From a checkpoint of a small transformer trained on Wikipedia: width 256.
Each number is 500 + 50 x the weight over the matrix's rms, rounded and kept within 0 to 999. Layers, rows and columns count from 0. Numbers have three digits each.

# layer 7 attention key, 256x256, rms 0.096, rows 97-127, columns 0-127
507555471516408422614511474468408516503486534479472516592539437537443470476500536541483484458522566435490529502534520487571534491696420478500523587574526452464503496537465465535516518533586428502436527454462473447444515459509568463562498536542509501514438497489488437444449507568493479528461476521406551517461520504454555511470507482462547456524510519421488450559533549482445521475487
503501491442535420362557495530564495447500448552478451432454524491583503513552458526554499526419434513529548455467392445525504541570480536470492451399391467540500539514485494451576505556536523571586432545499528492536461472436457443570402457448561436495473519565546543550546543455430460446574536470591469535590435518535516503552460463500368530497516536460447530426567446517359425503463
456523407545487507460481530507490515610470421476528484459560465498494585518615543497430558402473499429432523461423541568537558473458573530493454518512467609538581447464512510501502497513491511555489520469479486507502517537527440494586464487496447510511557470530428521484489492560570448481465453504525575464491486523481595500508561498493518501475540476469558530491424430456466440530388
540468446412556492481489513519472544504537616562429495417547475461575431499545533487479501568556557432438582524466423473444521523545543555470542504476441552514547480534579450583489564485453352525505556433640481461465510526427505485491545533488519554503395490531516519559447489476378535466461524399490518542498523459478520475474540444480469464675480441548548553545552608591412481496558
466459587504497500543571437546462515450407504521558392652464559482450506482547459547604559561457582449446514585535483408506463499485489514399506514545450503535496392515486492512401471441408527431557548565429609556492468503535406398530598449473577524459398464480519386641485506429449470581447491436511501486466452502569506557490425462468531532542530471536534495469531549480433474508479
521576472559409591471477477488551556418485486522463549492548508561486457513514478454451420439507498425493543467539548523461479490435535609473426571426473602532472579467515483607481375462400515427428569537517482414495564433504515544517471613441518472507495577447466518554489505482415526541460473499419484509525525528429560499479589529585556424474435558581588616475358554522571598493507
514551566514505542475479477523532480446520506511517474411523471518534520514499560478402544474460466540499452483496495465552500426365490477524471507488564530482459463463480496522508465470494534504503594522439453497479520535489451615504504543506425507519550518440453480539520534468560524505550461507533519486488492509430505517495510453539503446461468486485510516524485420518599564448525
566467447494505525399512405518510521450425570454473472502405497529548538513449539489535459461464449537475448557535481552496433492526443561513570467432459423533550525547495525467546535541482498542529395499453481432514449430402554489515561464503565441508514531475501543479472527462426509466565440486460453518542463481403520504480522496549506420462409495497466556498552417471425593498525
554496388502517486530545540455533376446563498486498522512539515466431485432491550468580497577516466522569525521518575526546394442445493521508447571449560364440481564533503463540511434437475430404537456454514502490544567516535526419522455429573518448514632416393524433614562512421517386573554532565527386555447552406444396498497479514476480376425509466483525446529503533437583446575472
408521558537538415440514486481476548582454465490457563436490549531525553540528504486448547408427590444446380542497486430512567571516499487526574472538461538476548514464486514526438529530531561484461587498460521470521475425614518493503454556545546485502505578632424497461451484505469496544460526520428595526461449547527522497505509567550557530570514497479526534485480505530473432478456
602506451510468565472576561519507494512415441441539463515450512551542550526427537534619468589528472541513540447466478472465482471480442533516504437476461543476424567514505493547528523515568513474610445484439475467490513566486486453481470444472436392479507564473555546509473612511487413469546495507486450509510516455589531489518565387589454561454581449465409465471508505510394409582619
592510562412497570430409523571561455572581463580527460443513515466537458487517641494566496618576444477420538478559485470533543550513441438465565570526461488398478482493481448577503411484576349586428497420544471512450437559419466454530483525494475420548484505548499499425490559478451557518522426493519539579458519476555544469494496458520508483542494536533489607510534501570531511615478
514483612485462555432523525488541597464450457422562536500501544521523537480512508493474534444472492461584461509416571566421523478454582575463378506444493602556490496484455577444405510529496648498565486505491578504488483543534434550438483505484345428437523477483461565467594507478508416511485540542534537446554518555495499458514473568558506516490435471519495498440496471574470513467563
528501551457451534536574487396499509424483542603419503494522469540522535575475595442443451468532518476414500478650494506527478509574538495463560487557572485513479537440433546491459486512481453476479560414480482537400529537402553579439495609526501590507435496496472466448478515499521581468516470490411516592478521516435460481470435430445602430528448525510571513598507468514516474481514
461567492561497420542488484432358532498533534569501566496508566512366508516483447482443408419481602509476423482504434475544513411550622426536450397509465547511536468508536516486495553509505496435488567533571485526513592450497479589569487546566491567490559578491521492511444471549507540539463475534523551446460465520496401481535549518553526478474462476509589505443461559514535486454497
455377579456503592514538416577519524501561459551547383508489510476513485502518462482477466531593495557490523562516531454477459516428495594540592530440486491472566383549539507503496497406458506519514503573509539517511462563508506573457551485406465593508497510494570519547528495497541511549465508432476456510562504486522532528445488488425512482607571467557493531445510482449498426594532
533480468549501523507449619557564549526518532567466535491513455534435466525480579529524500531457387498515526492514430422501519536486432444503463425525514607477477540474558474547486486436465492523481527408533463433514495491464482392630602478583527495523492654432472461513448471537478487527445435469470472502434425506500530558517472488496545490525533514505533550587564521521573527532530
398471488501583495565446509575417468510437600497444477502494455540357459421466513466535488513490530589549567513524508455548511514457539498486501443509566525462516456500574505406449504490442467525487524515467481600503516494543471448576612382501569625490508533446548446552464483521535533501397513441563519607412490530595415536453549457482533520550512505561581541491479593449497441556464
410467508519494484501552405531418529499493523435470519599452486458376534488451491499493520500422600533536444604494520468545500500629515529423508472512532437515610385612574577380475605527420485501452518577530530526453455483568448502446537397503508500485464455565527495458509429448515382511509503507520545503452456478561424508522491504510582512508452475546507450473502650406370423416492
519481536478480427392490545454611541436462532443466489422570457421496458575524508501428577457444473459560404498361412494553510482445494533410484544429491570507556534546455425545573470460544599436523544445579468508408511495444455528478513467604466510564480488502488551463479496481580380393557545413483518431539574409563525497538585558510516528552489593499601535487473437523502453462643
504467534415493468411511445514511483470457504471608383460539601525457543454523521545525517489494556450486468434481536548500478515499489546495425563431447552501469535474458446529430421504553632595563553521418557492477555424553509491467430465433510468415446500534476492519574506499445571476482567484489521547542473586519563451527454528570580540427454459519545530433575482612456391518486
634450442425434481477516470478529563477443537527514427480462478500541511510476603523546521515544530532459524492506504523514537478456495499490413438460494488500535463600509487582517522535489463533571465477534567451462594563412438529439591418478496431542405491423507481548534532481464434482550522417474530502524529431483576476578511400460484496611504439500527601562533453512445452490558
509553387594443409565490498517399478515463505429451557546526474517417537502480526559524522472515543421556470494474435530494518505675473465485505498553541448499469514558490519473524539585580466494495457474484492477457482499563559430531438501565462422461447529493519496391500466540520425472485505556443538461468528506474479501527498529481512527482562501386447440522561567495427514462519
514546393523487429456553496449482503453489537443516447556471336568529541537400428515466450452462533500480486518429523498475449552575402600463608501567473437532526551486511498447536516566567461490502478600469522524522473547543568646484509628532548549446501483499529578459508444483516517461546596488463487452483533512471422506467525480519526484435406497497464378427358492431422527448587
538533514557481533539537438471478481478525451513518621526545497437453504467551495482499480537583529421565450530518543484518483492666600526506444490487529495531434448506491578506457559499494478406435462431516525552466480534486428480446477511427473465428459545548489530449537441480538465493518468532456411498488506485492469476553424542439472548464574502456474390535539519461529501493522
491442497457418549499488509570511475522521567449541487473482405485514452422534524478524491514599489506482523486533594559457489558457370523494572658515525440506436493451413449577510360480548440500417468538449441549473531534471579467541506562551505561452468433456464484424513474479487592450531491438457506508495584457530571479419518490499466468449427516495425502489552405428512602478538
596520495494498476427584389444438485479499527483481567503497522510466540492474489515561462477407455496540453489454476567467418445538558454475514465479484377585494447469537516437544508502510455508502500498452501526418490544533518601553449601598461502408554487480431570533450456450508470438548508525479484428562395473476476455485499486518496457461477506510406463504538491531516459505441
447479515483597412472469460523470427496552470498530471443509615450573589491571497571502591381475510470432462514418412497540529393428571444493528441423510448446557464519510494519565527451539436529547454499535517500576476471555447546501460395524510496515579481502504458537552459500561452553549478499550485477582457514494504492560483498497469471519494429519487610534491484484497429529429
439492462549444504627479534516426525455501469453464532550517509550393473513387455521394469431594589453535466480507493503509612425583474457565502482524585482503432462497500511512467552459566449498465535479455435440472538473561602516528500437519494513522429594450482429508480508568553504550404396567358586426449472496479551546475526544487544496543558456460474380578484524490562497512523
509378488436606530479531440558539398489412554463458558449500494506525503456504462580501538468607571524416395490464519501408545495410470517466549474463573469452511526559501452553487542438442402426507388532545451501570473506533484427415539422544529453540449432558543422496521474448471575499536506481449471447545532458616467575522488495495520533552614481593440504538442541404452550489572
572484579449456539420565408515550464530544507533555584417458471494520445448611510481583537552471504494430423459482527491407517528391543497484364507456429588563453500463484531499519345510506591455469515460510498562472583495409448460618428612512492383495478436541386495489544476466459495465525512465525459519520504583500539407513509432511457537413468502491530542436569522529519481458457
# layer 7 attention query, 256x256, rms 0.0969, rows 98-127, columns 0-127
425503526598493457643442479505467558481520597466475444484528599520406566532426519515420545486595595418488538550503583543531489417530441472601522366542438413422481557568384454368482500468488537486581420500427496533427535492507399483538442485595511513495402498508358425493498556499487431509531524555558489464448639495519533555579502480355614480431484532464426454603529527560573433578444
476548594545481486525474507533578607481428604443487515472511546566449479554507483542491518451492511510506490494517504459471503505430470442454562405420498560507440575471611559497473539515477562409421481497430540603483592429556484530474607546497539484399520536533548502498516501476496499380556538425540438614504527508502496489526482527450507542522485563499518430562521481505518429481510
511432424566520545508523451557488520492457541425466559558442462553475538511575479527503546391474428498527479523458519407509481509517497547522467474445508491401539534511573453541442538453464401486511463594553501544517514437565568537479612446385497422494476472480512534564524521459490465631496582474533595618534408506501467470562478519465429432514475467474511592550425494529463514509559
433381505500493484440550615510514490518492512539448444460481432496500575415481511503490561513543560499544407492602573406501584588532550557519515600549452554497496419523518457446453553548380606494490518522530485522458551515608599561512524501443559545428487649617553519456609566487389457562475621450510500487488435554479507597487415520530501385572432472472456572328453477413458486522490
509580361442504406402525452514460593547564425475500546536458476439480465521525550530376512579513559492523525520448483492577583555480549439490455550545442574476509503484522476577479338519566521586506548458587546475485542467511590519422408540559554519625487404531531578629524333484491492403497526439418521499564462439428424511430520584550546504469418358523478553528555506599489430465535
529530554425535514497498440570558468587571482542531504505538441471532450463583563506509536500378412497452507509556458533502548447417437492501433484412481512516471481525509630440489521519464502490546538488547482449554441497467520525520524608576460507482497509444451470526480512564512491514473403519544505522556565517567523508507494486575497464482549486494580459561484528419512465474483
495521545543484551600447427519481590484494505493501493538546497542425513493532518527454597568484579416461542601447507592483450395548441442509469453480430444511552484504471492484548460533506496502508458472467489542429487462465451379530507512570506515557486494527374418479417561522549520493514428555504470408445591509461515540491522511448560456432479552509464450576518635550499461546420
519586490424497484441541475470418433505637519536535495437497438540482534425399531471476487600431454515445408575573507498461499480517528446568506548516543422567528546553479437428615544467606459410643544555528509474571438501498505458430443461519577486548465581454489517521541350523519548454604521494490436513453572480420507454577411539529501429513510536441486493464486457588548542497532
540480498474502447485574507490487549544431476548468435583535521472570563624529465483505469400534444531549578475508520529446519510485443454522516408478435564441438440483473545501434439525501599475432451554532593568459572486497474621489499558478477461416459402499494573505517598521509438473485562476490485547437518530499579537406621438420492619479453514511453540541528468524535407545514
496427516544462534523477466483437602484519542494505438432486567391563572501458574465438477555592579445588553461447522524617516482499511490490586572535471455557418556467426375428471470522409510579425469479500422529434505552492529548510500537518548496519487543489408528492486488541477492396486523517482435397480567476482541491479487512502679493501516545525441510497509471566490471445525
500576505559533489482537553499494450462466474405527470449522476446418583529585496550528455400543412506504442485485477451568463453492518449516472535531480503476427559557524485549482556432547364560500528475499486573509550506575476500505513458488495470409539559463529619459521403446525479502521495518429543493487526472466542563603464534563569492508667459478531494596497483449489436570618
533484532495493481518339443462507531474457512517460550481464602490553406581524514522486476538487589553529437449484591538426419465455408558531533429421457482573458447484546474463485542504451540435400497517379487528441499521407513458550487498502479482490484477546463435516430550516449473438505493616450416476549482475553589464455492556480566477511461442534505386532597495473519493513561
548485377474507506466632545556473462529484440486489598529452529441503542520501485517544452453397451520460513472448489425499492538480485498525475525612526547463422458444541556591538551432559465538484499520577496499624439432542541525584527532522444583521509456576549566529517541511492469540435507539429495457487509514495503547510584410595519526527585421489530441567433488428456468438539
512478518440508542478586543522582584541539508510480552550470467477604402485544508429612496427521368477486549410477413556460523572531494531418370515503546551514565458487471480648533485564494534539454519471605505486542511546498559549448494492483376463467451431457514560533478496525489515542567463416454656495508416498510486524418529488525440604550520448484511538481512458554502560448464
456478458516543529501516582536503426497461530563527538426504474502463473368474516504540493501511496536524319577513493434656522460553475515472515561377520503576499501454512485594482474529438503506527546543509459473505505467470522481488564370494533494463506579496530555557555466471470504449518518436571593445485471457459455508494423561536410542538569448473445484493501456396470572460422
517577424472500430450517437507482512538586433454547445484519453423444596410500601539419533515598508422501542399558412429518614566496603485451423606595517487453529508494605470544474479515517509624546563459582470437588472531465506591423551544550564497550568457427601556528557492520453499518482463421448540518524490492435474483544547485562600493557518491539563578427462534496466516392541
560486561464555545470578560505511455510604517572521492511468468581453490384581525536564509459515418449432452506531383434492543521536521509403434499521560490591605441472495458585500556535471466540536549507497474443540439531532547467445557422457517475453559538456569451500506497514498519522479454440521576574432451513516404491462398487574483540515561566467564539314461456529454572426464
533429581420475576501459576501489518542525563542476616536491523557541481543524477468622498471478513525531486512606459483430457461573576580498479424421361446588599384471481490512545573588451495452481534537487523554466492492436508466567570475420449480481502559552540428453462689524454459544525458533523546433452489508485477423489489468489425458500417534461549474394544447471459572525446
537544347494510491543497489530578595509532637572473472582436512445611458585497584511369523480509427491531557542541592542551544441481509482547518391409558548399450437482531506498582461471418521488462433637542521504532508521444482530393437449501387327551531450437501545520533484533576448465583424550584492586483610397608564466471530453507594512355445541425442561512562555493477482544500
532491448638493502436477498491529516451404488517483419528495521490549475551519441532372514534675529524428399504495597520492410513442438440599576467462554482533466473502503533518449544484457509541474505516501506509394483545574544550429482480441453473482475464490439567509483591512470460534457524582442420587498498484580514653395479510519586545502523544516470564512512471512529449637494
460446495464497533572536476543547535454434573502495468425463536467467502509480512528442496577562535488508432484488501393555442574472507534553534454472419436486426502375611467412537530546464489521494540539488446582606494474448499585511585497488417466530481528492483478492532552555445458510513528485456469532523483545497512568528435434527608416511502453523595481466471520530473442453488
488396558515403466413499444467471563463490484535475468511497540519526453578482491437527428494517525436616564414489507562506450537581576594526524366549448481539544494467455499486510457465495541452403499490498522594506549462535461500545532546442528499487481501579543485518481606514501522553493577479510524504504482472516513464506581488488531525497435510545476527400540496525487469522504
439506498509479496499512553463488490524476528498470539618456570576588445571469498476553480471501593572506592582503509545489469428507435521558627458529433476551556492520406482506506534468463412498531445448520498476463533470485502418622499450484475374584518538531396435419380553517518467565441467507454392522435431519484505404507552487475504549438415528469398517534512451562439625521508
526440491426467489459528556548468549526506438479492639438476567449483609558484528411570488499456461570535459517445496495520466457578555549525513522561504467486430466459517495529491525464534569492365477426427461531514530449523519442554495552477593562408521427532549530516552524461503581443528522490553474391473475487441463432525564593555447485518395468497492374462482443425523529493588
484497500542491548527407474491545406448441468456461567522531524598491390519570468577559532531489584560477392568409541469433403444473474425523550544482510535545479485482581528535498523406491377468491466542445549538400507524553588450570565485460545483462509517485447397464472567426574557529419484604517422569469523496500595472452480610650513489453501475474524453573466538441463467585556
477430515435482557536555506558520485500505463562488536552565495486586550496559517431626511436481368464471509540605493542384499491471513500523493474534533389522501429563453559544571484473532440404518480552442528584498444491514447457606517478558446518451482512409376422540444509492552402599510423493486418457401563532515492506613475455429472496546487580460536463562463478475572503506533
463441577526510533562529463543599592526452552533511381522513441616563478452463487485486582494445462459468468538625463581464497441492474523477479438389464511457554518518470544437543567536405650333540473601555541531453545460486482534493553501572455484479389556518430480478457472543524533522611511507529504595496486519538580536610455472390468465491497600422488428463495533441550462526425
553379527418437469393548487543512462524486446592494519487453465457521407394543503479568524527438496477606509483483415532525548610550494585430524539527542601542482457471521483593465452524487588497430520525549492532488538536517528578431521529487549609459502518519612567587506542525435536517503585450525577482557469485485442442407497451564459565565512487545481527364455525417390515427452
481357555466539531520504390526514544507376417490443499490533533619526476488472479419492607552361626454476488563506459580535370531563532517436538637351501565521566477443492487444567491579416517464434495540518561534473570437498558519519577513448588580565407540533511456558471387457501548536411477583499508505519388519456592487468495494443510444418365588487517581438546606494437425512451
538540507585523517511430446536543573462498442392491511492562585472512592631527557481450501457586542470427395479442564488405417487401520417562451547475566441432417463552521479494537449480529401516441504490438448554417498511543469494482536620429499516459487452453492436575559538476514501594452473558478427476506578481483520639462463525512502449476460471539510554599565450554648407553661
# layer 7 attention value, 256x256, rms 0.124, rows 64-87, columns 0-127
462573565442509501564510521490471529554494566472508429481484454540483453504499363537509464442649545424480546486454463537398547523487515511482532544546438494499499506474528456509471465481508489506521530518533423487383442513538523527457527520519509492526505515495497405473494450525442522448450558395432555500486498497558517589516545482519462532548528455486492527494461429506494479456525
455493390454520498517510536563555466485440511494474565526488534491452432549516465567435547460492540490486447486520506521484524621478492481468493488428539460529452501528504488537497473549508376496500449498547566444548482511496452517558481498501526455572455471469510496543512501527482471572444530498572606485590516442484465513469432512505463454575519545530464487523497478466449506464510
503467523481521526421529471495547437476497447453492506584487565520398457540431444650426544440486546506528470411430505516461558430477508461439557446559470456507597453512492362493471504398506434493543471484504457552486501509529497490441510530491490471521484498497516475533514525545502475580538474501540554494557474470581514527403442534502494486472474508543479521457520493564385509548528
425532474543506528473467516542456515461523478499477650515473482582547517494405557505584452438512533491546459558467547510462399518514485511444433486529625525495501365478489628489425529528499450392459519560414546476497549560569509456530533532632510497498521531476506519442524500455600494526413459526460425453354495498385582521461525526519549464546452515466477474450519472518464649541556
430471425426505499508542529494526485474496440504506521369539452494599489479585484470489506509445494469504580614537473480527437484519455499554523540480551473513466486482525546467527563618540514546522464607428444428550544497501532493497525520515475493483448596510573499489478539508467469462467521480545478438460522480433526541482495475462484534467544502452487459501548451514426423532516
485454550585513509491418440471547474565515423521488619456492490554444582513406573545561546475478492521500419456540581418501574476526364509509502518504501457544521520575498522424495547556438487364551498481453578475541584466590562507535476539454482503493500561515564519489501519423596511456425574513508455495442469512486522473549479563449510495484384507486465548406490487556506512509497
552419459497519496471559479498532492527403514454515477421525504445494506529513547538513551388535478522537491510524469511535438496491426499539492496516516421514514533505469472430504623541529475511561497564400578473541497497545502491452528511500470514527458535493528499427506479475525470538487566527490491470524448458514517562558439464521501554476470464498501498439499554600392466499509
516482458444513510494625487521565489443484546520508448568534472488437486470468495480424487494497582495514478563490570586513538651490530498480447554475567477451492448476485498542534509520429485568433466462523519462480484589487469478480501548544486457506463511483508496516530447541524417533435527508515529453526570506434557520509444468476473464532579517518473475510514507536472500512483
555456490556489529562526448469438538505496534511500420443543442498558571535472483449545461557572448594522489572523548535507443508499414497497509500510483500562540480476564459533564438494511518496458491545408520546519494523501534551478513445458490545505582458557402501444430506470517520473564529524447472529524424535469519465439490497497497461406402465476583500479456545628565527502531
536476423476499523515409442480511512561620486554495538525486488473497492438498517487502572623456466510566522551488574398489575477515554500571476569495504517484531372521498500401578489473510552517554528482590542502572484469513520562518489519493536502488579442495480473520490463498542486496505507494587425482399477559481465468492521510461544461478457501500567574520486527553516537497475
466478500509491516512456442475538505470431574504502447486519466472500456533457518467510489492609487493571526500456510488533488430542578480555506506577464496446525450470565453461487477434497497407466407507544535558563512393511478563468574510476497544528540504515510516460520453497532496503595524502547510460454554573523432545511542506433579485460495506473602531548454442579497501482508
469539486452502509620470470533520531508448602515487500543544489487418491565434455545419537438595507525494488485511584504496544511497436515510449577510549511506499362496493443511479484396471419462525620495463513448466501526408519489505478479535449542521556447473487461497487447512506383555569504559524503446468520476553518559405490504459521445518459544527543403503551491514523479495567
503448529438504547506534497476529519540562519455507462405567411517529492425476476501528520523571534515458534505480521471444429502508542546532485523556466510472462544444538478554493443463452523419502456463581409434465516521505574503507506592506560536535482578533480500485532458513473483545472512458439558492452519541450467536521495465547538460511518487494525517537427433470498620409458
531498550554488521427467485491449516503493439463497511502489550505616509576550510456496466484436468526412475465540484497532415399503510484489518475467488519496493594485441539607474509494503479453446477506464524534549505416498529425532532457486475454471469575532534576482492568496414431508506475583433450523563524466513524474482498517523536497426540473475475427488435463439513519582430
512531447614489525522475534524395561605550496526509492495458515518557560514508499480502580489472479505439481534530445459456514517501472532478458489440556501563463517508469571466533521577496529539546551450534513470536467470472486537544474475546532464515538447496468538533496512502517438414513509558494429484493424404483490384511518572491470494457532507514496474491490502487547468493437
485511417501501485495521466522503445479522541584491539443503503471511540479539546506581511513448482553526473534529461513525544564490527517426504541430507443596518478541545538485517471558465543534538486500518552521538501539401419531491466483499526455472534477523456561543496462463547554487512520448523517486506440466390490405565456474501434508501410513491488521463512553485467472484496
438522502448503466488465477538519502485504499516514433523536546452456607501488479519570565503533449516440487507490401516530438471507520479540492500492347552513587458477476498490500408411515527472480611545568514551494495456387467430470555452442512559542497504531463517481503469488480447503554521440493492401544528533546452554509487465527516506491491501499562499530546502444517414486469
460545425500501526567457546575509514429495463506478496647498538488525476575485458507408442426491566460490508556466556522471507597493535468439517505471496547491476415449548536507411474482473459491461461466574547528502439469516473488491527425517481523541490494486439515505477502544522484504504476502550516469502530496494487533397505537400479551591583574541504482555505461473583475513508
594557507502484509576517512497441480517562590551473555566462489549422520397519557539445549538487485527512518485486522498505564521506528501416455502471499560496446527539538491514504491479531541551531562466540564540465493557467427475472435432541494545444541428482517433541473454513530514441506450520563466557463476480518512421503431475534513492472485473523456450480589583495534427488485
613535538454503469516566478453513508496546576542542451427516451506530524463526485498525462575477455486462572479514472464489516582492511520531493536502425511475496517547493467472583473524438571515577507463487430520511499546427497529490452509469554534471527519487461478544524511521462450497571556457489488510499498504533504487584542456487456505474499502493568533457488563459515437396473
537499433465482490542522452484463531565600481575502445530485449487467512453543550474567535668536474570476560482516512502502557565500508500534454492545459548497584433534508502509594422495492577526464497451563449604477437530421404578483442458443543511509610421541453538522472442433439522455605522454586475503470477515566460420528521514511542491478458545510565522432523544483537488393456
538499472535508503397563503504478443557441475455497490446505486463570518485569498557580564486468498473484479527487444528512412537484396519480484509464485467570533561532495488487525528562570501540517512606446479418498487511505538502519493523543554432529444539505461520505528505504461464512471568533422479488579423440444536493542476469558487550495494479496513500488478534513424511474525
527518436434484517578537564481452570480517583532507495411529477443613511523612513462463402432487458454499574552498430489527430583503476540569509544523533467475447472437455526490550592613470522519487444525432488513578512483422487501509505457543495539467544472506514560531500499489415462511542557540474506511430553450496508506532583425482465540444536541441521453470510484489505491470491
459501501574497467480488417507517594545470545464489543516461555491487438504407559506457463441517558532576490553421499505514527549529479493547539457586502454497524398484481449433540511529469513393493441530530548533515451459484414538438536502513512559498485490454433508553504475519634471520594610489598485509414424543528442495479582525536505539473492510527579582487494509550572498427545
# layer 7 attention output (transposed), 256x256, rms 0.114, rows 64-87, columns 0-127
492513504457594527549539471544544474501528486497506482494549561468500553459466594454535510516534506579513452472559523553444497477442486496561450443485546467534544480558466493510482429477503495532502409543554527528480491493495507463604564519503389441450518528561462509518534575535471432477551421591499444529495484449454579520537532530507439506553526540517481519588477523470447534498476
555547491513492514485541453461522528460593455471492554512499520509490466480493523468514513466528453502448539539514477530569553447356495481508578580525464514512462434507506496499476467457460518522509509484514474545472494514518457563460509518553525658464514485465502492526470565536464498525517472477501483532443513518512474543521569462511495492497623443489500531499415515571570514522506
574512601498551490460528535527526506534545546405521575432464477400480580441511555446497448466486525578468521466531491574497535440468452505516570603478519467501557486533527525498403454520543473528478444461487576527496427479511411453486503549512548510516526545546540422421507534501462540509483483456572517515489529582470515522525543536468534512556553481502563420538461482524571484552509
522563515407526507580489523490488524536444458433495482534538531536523500542500498491448544544465460538412462522523492564441486497559517527512456568483469512504500571455499473461569526496553456523526537469440461532447372546427437506434459495433536504526518515426387508400506480483563505433425515495481514452602551538452431434500510579465538530512542480558510507514545516476597441455546
490476484553518468538495440487542507515489528485610469484481486484503524521465526543510482408473443491494484444578467507562499506517529503472440458479466548519478509574500414539464517460496550457486513413559466421483466509493510488498510487466465547476463527379465481523519455505490526597490504539525563533479511462517489401535542572580468473498557448571441529468473571458509518520502
588488482466499457524515616467450482503471470481486513533567472457553490495507560506523533425462518418507458492521549540543485534578519534560464523551485522524481499484547550498553462529573485529486530398427527450460427533473530445451486456531582541462510528415561489475492500501519468513468442505507568517509517529428410464487489620449523530484525452420567464517473523404550433527549
498506549504556512462502517472505529509564526496559576479444505424515521558538521480524491513439504518537424489527479522589536527487512524482490475518429524528525447570526484499431471479505527507505487390516480498479419467461498501519464497534485534487548495482569499494533447507525483533496467490563526530528563507476423460497514522523501500508593454482493461480455520439513512581565
483483564469548502503535485461539473477524488453541565474486573493505467526495501500523549482506427540464497466545455534532559395411474521503567438567480529482500500476442502519481529450508492533502539516519525521467478527466438513528500539490437550521494481496533488504486536500476541512518439526457484509499459546488481505513570408471535485492612513444481534539516553609501529534455
453468534493453481522478564488546448482470530516551427463461528502492456553536515512476564520509573460536493510420483461450504547541535529453466459500509536439472508441460494411520509546440519498501497423467508544435548513453519444533478525546401437537538584529510480523437435483483475434483454537508462442592511509472497440546437535475527532448417577520456417494614496437482476488571
437469449529491486502512564459486522454356443540452473505506518470481544560477511532496484485461589410432514461470519484526451536502411517539525444488430540494552541453492550492546505520503475508462526543410523496479545589493489507451485517486604492509453469521459580478545474483566491421408560549438468483576514515491487556474489471487519567554502518491457532543548527410459448480564
526521501554554530523549433496524516526493551406558488475440545495481574568552494501486531477418605438430473526466457531432439572457502484481540485469513477613564508583455471512537522564465478617474514465491487517522479588496527468500455485493428445539497483548460471455543502483519464504454513576545491440475454473516420479535513490475492481544435537515489511554567488516495452470504
515498558581533457511523573409552528465477462447559493433466589561530429538524429459437542521443594478492553469574457528438468461533536545519534482457472567527466510528398519434507482533533484500518401486521564520444513521493501451487454587528452504493491563544445496463493602532489547481470459562496491534504485558476581500495571495438540505481546525479622563600581494525573484492513
457538469490511532594574449567449484554500497498504500567486567501444534549468527515507494456482506441500517567538437577407513515443442521502458442549532465591510490583500453533552533469516480551548416515515481498485494490558477489550523465508406444484500471570448453465430520473539468449550510574498485493476484461534507479461576504454475474506571552520486471561552560515354477446477
580516521512504461500443479517510470488530584478512505531477394495480417432541516534455447483482514486589494536463443470432501555549522481467494564543565485499449516560572427494476536545539515489589514466516462445518541468531540509496456462475528473521480527465467420470476472472527544588525581420543563438480496512522483456504447552555476448476425487532536469419507421516566514507495
549451447511499507438473574437499529448435468532478464529543440514519423459506483579461530471523526510556455524476547456542512555530485539489546523500439566429492513448572477519515509492476547453481520532463457482475553531482576552505547494517498520541502548468516543532479465447532534479509550462484419455550485510430512535473447458491502526504488514519465493440487483439473511488620
460442454456340535460469528515439532441517484503450506483544492516497497555473489504503526543524439458506502518436597465625548476411505527477481477509474528441468498362537499551524557458453572469467610488449521542531478499510462553462534478523545571464494468467577519552483469482504444481486457468502469508499530475511472547496460439486523473480546415448425481432477554500548509533497
468484466566459496478528435494463544458511558419433508505436516538516518556495468495476486533468490440538517539534545488450485583482499518445549477473515470494461486502508424520507508505503459494569412469506537500611515510549553494579420495529456450465518437545503477485528478514554549496537446466530561565492475457535490522471477484476525428485505462492540457534496459529496550513414
528561511485480525539520444425598538530483464408471465495519508602489444470558529510457572498572510528474521506457451463489505484406508497553536549528547448503440525450441495474549561516500430536535526520490479540526547517501505543505482504547487457508504498531455454502489568523492497532482482548470463500490496519452516533532479439506498482530523466433515546531496433567565519489500
456526497486336475460449599434443511456456474566435479524560546570610491558467430483476495502514511500472536449461574458518469449552511473561497446489513524487542509410480555487549459510477491436468533581407526515498549477446543511465503498511538444471451486509514547523537512534460484451480554455455449490520525517477641570478508468517589577451510515442508501457505495477544518522500
443424484517567524535509570501483477450488481565464489526473531469477505522494493510525498508493522454557530506505575445487511508520477484534471383555523511486535491506488483597494486511492506532430484521518556502476525483504527521539525508501470490507464494573528551528495507483497476529550458547471489506499455453483530539460505430496509493460484529437501510532489510487415513473468
394428483549434496513480533505481529441383477526432471495485598558517475569526503496522453516511516417508511506356586429476476566431474488527492405473560524458523499370501524550534511503440524499426525557430569541548589488499521512461541503521498517470472515560465545545473454489500435474486501536435453495602499439558566611446450396477614484485430477496459476522558554485457420492500
513517505476504514468471506465417497458558515519552553520482459443465535528429538488498467489527376517496401506523503498533571559527481480469499515558487476441477476533579456524474444449520564458512488393498417524479431471540470553501517495498466534463587502423574485530468398460514513504541470412604505527504536485534427495508468545544458497483581422570494424446443452467498575534566
440468533544557514515464494497571576459476509533541408472455516477480479522507492506463528545481542525549456515471486429552468505542548516510450396470463529491495565553510497483494502522430498527477517471571462536461486493523488511513532471483457515513460565516397553500450495517557460586494548577472485435558493455521514490464522454505503410475502486526534575511524524478478497477484
505513496487436560503539555488526547545518472540535434463527518505482612567582453489476568555482526492427455513475489469518505467595504522524514489424383494477565473425522576493582560517478494605542459551436445595549419564469430563433559482564489448500544494581534466480512476495502503485524419512519485540512512536515442584533433447442545518553524463452581497521498434490537442474510